{"num_hidden_layers": 9, "hidden_size": 160, "num_attention_heads": 5, "num_key_value_heads": 5, "head_dim": 32, "intermediate_size": 640, "vocab_size": 1024, "hidden_act": "gelu", "norm": "layernorm", "norm_place": "pre", "norm_eps": 1e-05, "positions": "rope", "rope_theta": 4640.0, "rope_fraction": 0.25, "qk_norm": false, "attn_scale": 0.177, "bias": "all", "tie_word_embeddings": false, "parallel_block": true, "init": "uniform", "init_std_qkv": 0.0322, "init_std_o": 0.0, "init_std_up": 0.0322, "init_std_down": 0.0, "optimizer": "muon_variant", "learning_rate": 0.00897, "lr_mult_up": 0.655, "lr_head": 0.00933, "max_grad_norm": 0.5, "warmup_steps": 200, "schedule": "cos", "final_lr_fraction": 0.1, "batch_tokens": 32768, "max_seq_len": 1024, "doc_mask": true, "train_tokens": 161400000, "max_steps": 4926, "dataset": "wikipedia_en"}
Each number is 500 + 50 x the weight over its row's rms, rounded and kept within 0 to 999. Layers, rows and columns count from 0. Numbers have three digits each. The size before them is the row's rms in percent of the matrix's.

# q: layer 5 attention query, 160x160, rms 0.0745, rows 136-159, columns 0-31
# k: layer 5 attention key, 160x160, rms 0.0758, rows 136-159, columns 0-31
# v: layer 5 attention value, 160x160, rms 0.0664, rows 128-159, columns 0-31
# o: layer 5 attention output (transposed), 160x160, rms 0.0575, rows 128-159, columns 0-31
# up: layer 5 MLP up, 640x160, rms 0.0831, rows 0-27, columns 0-31
# down: layer 5 MLP down (transposed), 640x160, rms 0.0306, rows 0-27, columns 0-31
q136 104:524554526473560528518445459587522514530470451470515492566493443528539496450415547517473498432480
k136 101:481410467448591582499519370551484520450540516594526436542524447432439483450482507387547478412476
q137 096:519574458537478514467485539486618515422513565492457523529425508538408522521536549459547443553428
k137 097:474509475495503586507515467389474501401600520559452497490495525484510580465508523504448499505485
q138 091:511420560497519614478545450435433353560536533534509506523492558519516572441471502423480501500497
k138 090:491464509543385518416548533467400532548616464493528463533460577492423487426567553593478596535506
q139 090:460508465531452497406473529521464549466441535559495513471505536544506419549648434515467515500543
k139 092:449482473473501566489514423453417448598447512469511590566481533503510455406485382517513470454632
q140 099:448471479510451539570477501529681551552587494451513475471522476450482594505573423528489557549494
k140 095:534462484577532520519474487574527544542492544585531460445590574499516481490477456542461510485551
q141 101:488539492476524424423497433370534473457538458407523494571466499443350457531560460562486510520512
k141 094:462493516516515453464494557448554540545479548534511444483433418494559529468547515537456610382564
q142 105:515502484427461512426469437548557568565440479436572510524573534468497518521486448474524573515436
k142 097:504496510478560442546486443488543515480434526534573447533506383535571475429510394561425485500537
q143 092:448521447522546387484435489422488582405503447429522468576438539441533510464446538576505505558463
k143 097:581489541527555486488515475456555425409512466557459492586486474505480566528464493550555512548493
q144 090:474518471567434394401518497534446570462460564607532548473476458472514498421560570512513493473532
k144 085:473493514443470497552549550505569459532578412526476549617506537452510513481532486482416473464537
q145 099:561481453530426492442473518431467412510492436493458468509504521426469511514531530631522392481523
k145 094:451495474550539597450459425510531415432513500549542533492537451494444533538502538546408528446491
q146 101:533510560533384495547406577542505504527565508414538435479556453524501488497476475500451466518448
k146 101:466438496533501494520508493515422525431530495406423546507496562488478608444547453510556514445429
q147 100:445487458516431420519524462479524443441490572519512516467483543501475423387516457488471379521623
k147 102:505438519543447546531529459537565512573464548429564492532468510511507514446549506560505536522486
q148 088:551444571550566526476517514469564426575522539507472463502404533488433485544502563499541510457543
k148 091:518479512646437508498493546521599412452422432598516465586482430559442506487550496482460482527460
q149 101:460491527419437487477527424567510519533597546552450499569455448499539510517530494527530413522516
k149 099:480485493522395518473560415400491451461467519497508530451595557494459511547542523543522530498436
q150 099:453581437527458549499564475589576481495472459522446445479555642429414472432472525420492530582511
k150 096:583515593501442507497476384550519478440580501419597422474519548481510557448427478565434528495552
q151 097:524514530533465444478552424465512556409490615563473375507588517512415537488507530415552468555494
k151 100:418561536499482471551495546437528530436547568523390488475468435469511577392492433483498505497556
q152 106:513590433486580473533397458522470485488496548500536410551566543594378579473557526470529389474566
k152 099:533466510529527444449532570419467521518538513543557429515451574475462474389512496525524505537524
q153 096:423503520532545464509449467535500553491400454564494502600540482452506482502546528544616460509438
k153 094:503444484497584518426557481458571501553471500489469471422528518429427505543587446567559458547485
q154 105:514429481507536461549508451450602599497481490492498549529415505473461375540486584530538636477473
k154 098:506539483610543440438508589478583492537445490479472532524477395489575505500473596471569496431556
q155 099:515515424427466471460561491617452480465490471512517503535575383536492628454540481473538482538571
k155 085:448455503514469410476539503435510465556489575561498459411471472393487430498492473435520440525463
q156 099:449484498568492463571479490621498435434481600415501567402542582484530519406481535491535488595478
k156 099:461573504498436517608426531484484467528549527519503496507485542437470421465509421454535572534528
q157 095:416411430457493493508496532430440601499411520438520529513505533514546485458606466515582539497444
k157 093:495507414490452488432594610486487499519579477432567570435499513502495455532504436459401483561525
q158 093:515535539415566469522472482479456494538455536394433451484559481577441370567564461589498464408406
k158 092:416580423467479507480503464543473435542442548511485531600406482428568463627445554527489580452438
q159 102:582516517578482501471454484533451508471530451467491407579492438454518534496432530479588512433585
k159 091:517517519546569466515490584505453432468446513530616506533456548508494453540485533465509480485523
v128 110:484502415518485520502439556469552478521577527446495494552535540445540498528473463530403503447540
o128 101:543589491547521458573600440409433552424472458526487509486551435467517434449533482510594515531471
v129 121:476422576462512550616511543559457475487545439511464460512424425429523485490529469507513487461458
o129 107:465515543495531471458454514514471490514578518481459545514550456472469537583576535567485533524551
v130 103:501385473541488533486386510532538536449543561471462548459570501488475497397498411537500368439488
o130 095:517426582477479518471493529510432489549511482463494510496513451499448486467587491476470526481505
v131 102:475585473563511483447455584575446466481525543507443466472537446501550514533423522476517503446497
o131 094:485479486476485481502496497516514568548522438422490412507584398483575530478507599537503595564477
v132 120:450513474469498486496449499487505558470437424541511481515493542627478397461451439568543454617452
o132 104:451527534450436427495605537527479490474440514575491586483560415423489564463566515469409567473436
v133 114:402511463427502559522529563488490467467445499447502446423452519461641484492502515607525446496474
o133 105:578480467544549512576465396504582479520522426459566576529621418479440516496423508468501547437536
v134 108:463612521473490403550514493567499460430392490448565471444494575393497523494523540482469484474498
o134 102:497459627422457512552536463495591421508463561495546547487457488499395467461459494469452579467433
v135 114:481548422537504457455442492566505516501488569440583491471508482511514432477554583366520507530546
o135 111:523387521590528460538530542562510523526427545422461534513535510540600488462544534525535494441526
v136 108:509488486550511484430471495467434475406411526568544463512465557529444498551507468489523478534510
o136 097:463448472469407523553501520486622482515515630509587507480489417424537530537548499459447507469517
v137 104:555576521398487558465485411539486497476436479552538522531516514492474500432495477622487417499440
o137 102:580535486438484423457508425542556461538484526522470563491423349590447547611558536490508537493412
v138 105:463502525470540531507575486544399520489549508490524562429488517559454533470541489503478550517478
o138 096:522532531462520481585480496530526516471470506482415485483473537496552473496571544498599453614451
v139 105:490526471467526523479474581571539428583520502533498531447485542502486411379436410539649534436492
o139 098:409428418557450505474422430429397431446509491513474536605518483456533560537553454502494432484443
v140 107:494449505472490577451540525537489542502535432498395394441526492492469537463457453594531568387447
o140 104:518458508425490608478435470497431573551450450414497486526509480472552574450558536441460516483432
v141 110:391522588525409457532508520391495469394437504503505433455497428534445574511454543571499546446498
o141 110:530514507450542446486378569545518524480528400497559446474622457476545516513407624598534522528500
v142 118:500487520483505373536477516450463567530474415582490509474529463507552555571541546493470580462481
o142 103:503503464413593505461492514534586470516417499444504441498486550573536492432553588450453427424519
v143 117:524542509518513502570503485529558517439416609530486468523522574513514620521491452552451467482364
o143 106:533548544473523470447452449490452469496517419480450541435508472464458523549434497488541445450439
v144 102:519490543531464538504508447485485512503485510521529424400503510443477471626567529542507520451556
o144 098:408514477465415436540481508584531602563487473455489556518554540429523682424477403452515522494474
v145 113:385506491495435497419509495495555488545488448458487500481587555528485416522565518548540458432582
o145 113:436506497440497505515585546555503565460606428484427579447443558507458549446522476415525490530438
v146 116:395507425470435462548466559486517463504509425462498517594520518453510651585498507469472539530463
o146 109:429487495544499435485511407526499381532536489527588518490460560492497437433532518487478502456542
v147 104:453548577370588536476549504462453490526442587508496548537392461520553520491488406502472469557407
o147 103:461465430521514512521473405466448528487542394559512571531485505448472475534521489479614504398509
v148 101:432589508578467527593416517583523537477468472508498478460411526512455473586525440507477498459515
o148 102:505483586504477486447507449524491587444509551537485500593478421474527490500518494546548425434494
v149 111:433529547540521401413486545509467541547473466504551539459504421471501507460465549567508569556566
o149 107:376508473506494404511512456496460517483456483473516535522569568512452486505419450509578512489433
v150 117:575533458509550541497550483493483366462563531473450580493491461564498474467518467539491478500428
o150 108:478430493594516525444443520495504641428472455515509483512528515563549622494434470469472496489422
v151 102:427482481516572523465575481501526526548433492514473494483572542421514483579519566431506455436510
o151 098:522557478462514523540476486490429475404560558544525493554488420525515537492489620492524483508435
v152 106:422452440498534547519448602443458501469440429492484466474488423517465501581503484471532424458515
o152 102:447505491497417523483497387571567457450489605566508384481620457465474533504522452492530488569512
v153 122:405517579478484456428491533373508497461396556439581579505509496433564524477507511530603475496510
o153 112:442513442535467472547558527473484435435430363456630659495569451498460526531489521514520539517494
v154 107:440454561582420641489473507476497423528475514467533493615554491470431518546437463522498465485559
o154 096:487496429528509458482547476540482526539578526531462453508399518471493474380550551454535518448460
v155 116:503441490560485531479494544553547473518566465461542550523498436367511490456406497385559468502540
o155 105:506431538507444472487594467403402537477475595501502467468465597519472398446517456475469511495521
v156 114:438459521472594502488555450467491480557519539553465485597487479477604513402425426478491529444550
o156 105:553485451457491476453483480451553529502512555529588519425507423517414550570504532489502523485462
v157 121:512464613509474530588410535527521521455555581542465542505486439523464475521405410596556473399483
o157 113:486506404456415620437572548406467555520565476483428546504421505498499554573563506458519533595533
v158 108:486487526561418520489509507500480471474540472463425450583510511521525530495431447529472524506411
o158 098:609450529591439500391564518508613533449513437441512482558395485487356500443551539546414485445608
v159 107:517543463500469485466550544537487476544550483512535455458512534416492519523477459521435509527539
o159 100:423553469426420514562504461487488497523556550439506638630431388475508520482450531580511422439487
up0 104:505455513533458522416563560415516498502426477545567475527510533444519423441558603401415500555466
down0 094:502514447543574486571359477487475463447512509490528490474463489530472540381519497561506511514501
up1 105:503515542527523458498477533619459458613500423480525412506493507526493482477418450461526562569509
down1 099:442495525372433621492526525434505521502486444438445545595448497445477466573386480536443483485497
up2 106:544460432490536411488452470415471503487385454514491457474456592545505502348497551507493532505519
down2 101:454504553585462547473536543551504461490604530491549492531527378480505512540463427543438542503459
up3 096:502455502436489601593437470492545495494457478521380460606471481541497459585506434473513517509467
down3 094:486496456581544494517621471527485482496469423490582533487526569568549542509485453459444518555541
up4 100:495438516523394464445474471552524598467546531509474554548539491471484553522459483515437528542600
down4 094:532555523388493578575468594489469436511557444500485492583470442505521452524526517601490498516377
up5 103:421529484419505453485536544451405452591543461497482426598504503410464443401581442584479427407514
down5 099:528468468568473534488477602483489508423463526529559544513479590572530534483569478436497578515369
up6 104:492537463466431511454493478413505454492555477494448457571437578478613605470507531442553449477464
down6 099:480588565397532527540564418539500466486529488501523485486493428534404393417401519537443502458444
up7 108:554465473549540520506508541512503532461492533452500596651568506508547562509531443495418507390431
down7 110:550489481467544518432534577562494627545564407501544502508522443526513528538509576447562473513524
up8 104:447546544517493471514395561533465557574491548399447429552441487430538507613551413487505486499494
down8 104:520529488483515552438451496558477540528508452452482421530475496501522534488566449535442443474480
up9 095:547493537516490446476489464470465509472428439539505418569498471519507459567489487532497475561508
down9 098:465451533541540490588524455439476539541507550463502614475400506455466447543499495507509610471548
up10 101:479522571488458546539478486336435491473492476470549527558362503511537560534546502465603538558490
down10 110:483433562523437569484534448401552538468463461444540656456561504428465484522531461470487570511602
up11 104:611521599475460486461456511519492583557545563533558427583412591532484496545461504556435488556484
down11 106:503486503472546536553559429526467489483434497423477522417520478469547464452541498444483530479517
up12 108:501396547574492492491502484624563566530591536461450395538412510434552500549558459441462480435482
down12 102:504572475387465510491427530353402506507498398497475589426622509614453534438431520509464564503578
up13 101:423462557528532476546512426629545509521493544572449450553478502588514532523399539568574533503507
down13 105:424417440503459589582505534544435470538370566440545429516502530585445536534495497502449511500470
up14 100:541448455498532407526516512491499458479485527504540518514487541463574495551481542488588487458510
down14 099:484541470437514536515524514564551520487442494396519397514468541511597524439473483579525517468543
up15 091:586493497454490434488503459518592568473468540454514464470489504444514575514444485517566459572547
down15 098:491455511487513530500521528470482444538426443499519620511455567605421508573530485489430475506504
up16 087:401401567552486490435442567473478493487554487459594539563454547451460481520442544492493507491452
down16 094:434583572542508498556430442525544531489529442528451505442508559524473501534452409441556492453448
up17 106:506522469523620487521540557500509448439521543533415457391494471557514570520560498520546480504512
down17 104:550506552544440478503487488485517520554429474509522486503529586464527467443404438494551437582538
up18 098:495452461568509523489507582499593448487542454573491492501440502508469539522510516478516522412426
down18 099:516507446521560511587475458487383532528450488495488503516442437503417475541484499499539464460567
up19 102:493412395460536518494590475446510470546554468499522475520408468429474507437491520532505450546471
down19 096:459638519492516565498409510636507570447466420459468460454502499564426530509481460569496502519485
up20 096:506524426429427516525478535504520517513531492606403532525451512519391479498458496494502481541456
down20 097:515465384476509515491510524484623560512524522407428489410548553534516562531425527499520557489497
up21 097:497503554535535520533467413504573554521582547413442471461543627547512504538488492593370485507446
down21 098:510470490373516437523472445580531444477433534446438487573512471582437538507471507500559640500498
up22 100:532497486519481408479540477448431459441456410517534539573552532533510457526520620455471396429546
down22 096:498468423406462568481464416489522580482418526455493449496461563492407465432540461415592515499550
up23 109:523519475532428533472454484519413523502470551506570474520499435512433509621568482571551567490610
down23 105:552383405486521493472520539413527491558528535527508550536495539493550522448483472486454484540404
up24 104:510474550511485499509495527522538495433537398520505481554540549429512523529482534525481550489439
down24 104:484351518429517470511562500449493429584501553436489502541509493482549567455532450527522419582547
up25 097:539482626469458615506505546553458471403476488446498545535486503421513529466527473486482562474466
down25 101:589429525486527514525540513560432517582552438459600485496545497547535534514479477597419595542472
up26 092:446440486414515514456542568469420449477439536490532425583511461523490558656600570542611459503489
down26 095:494499563477499489465537484469610486481556422450653419507536548459497425541447412547557558539534
up27 104:384538536439549529438509553496474452517510606489438545548489548544494529533519570448543451513494
down27 094:505541410482515483556477500511578435417560595438528562420479456475494507458521424612501500444430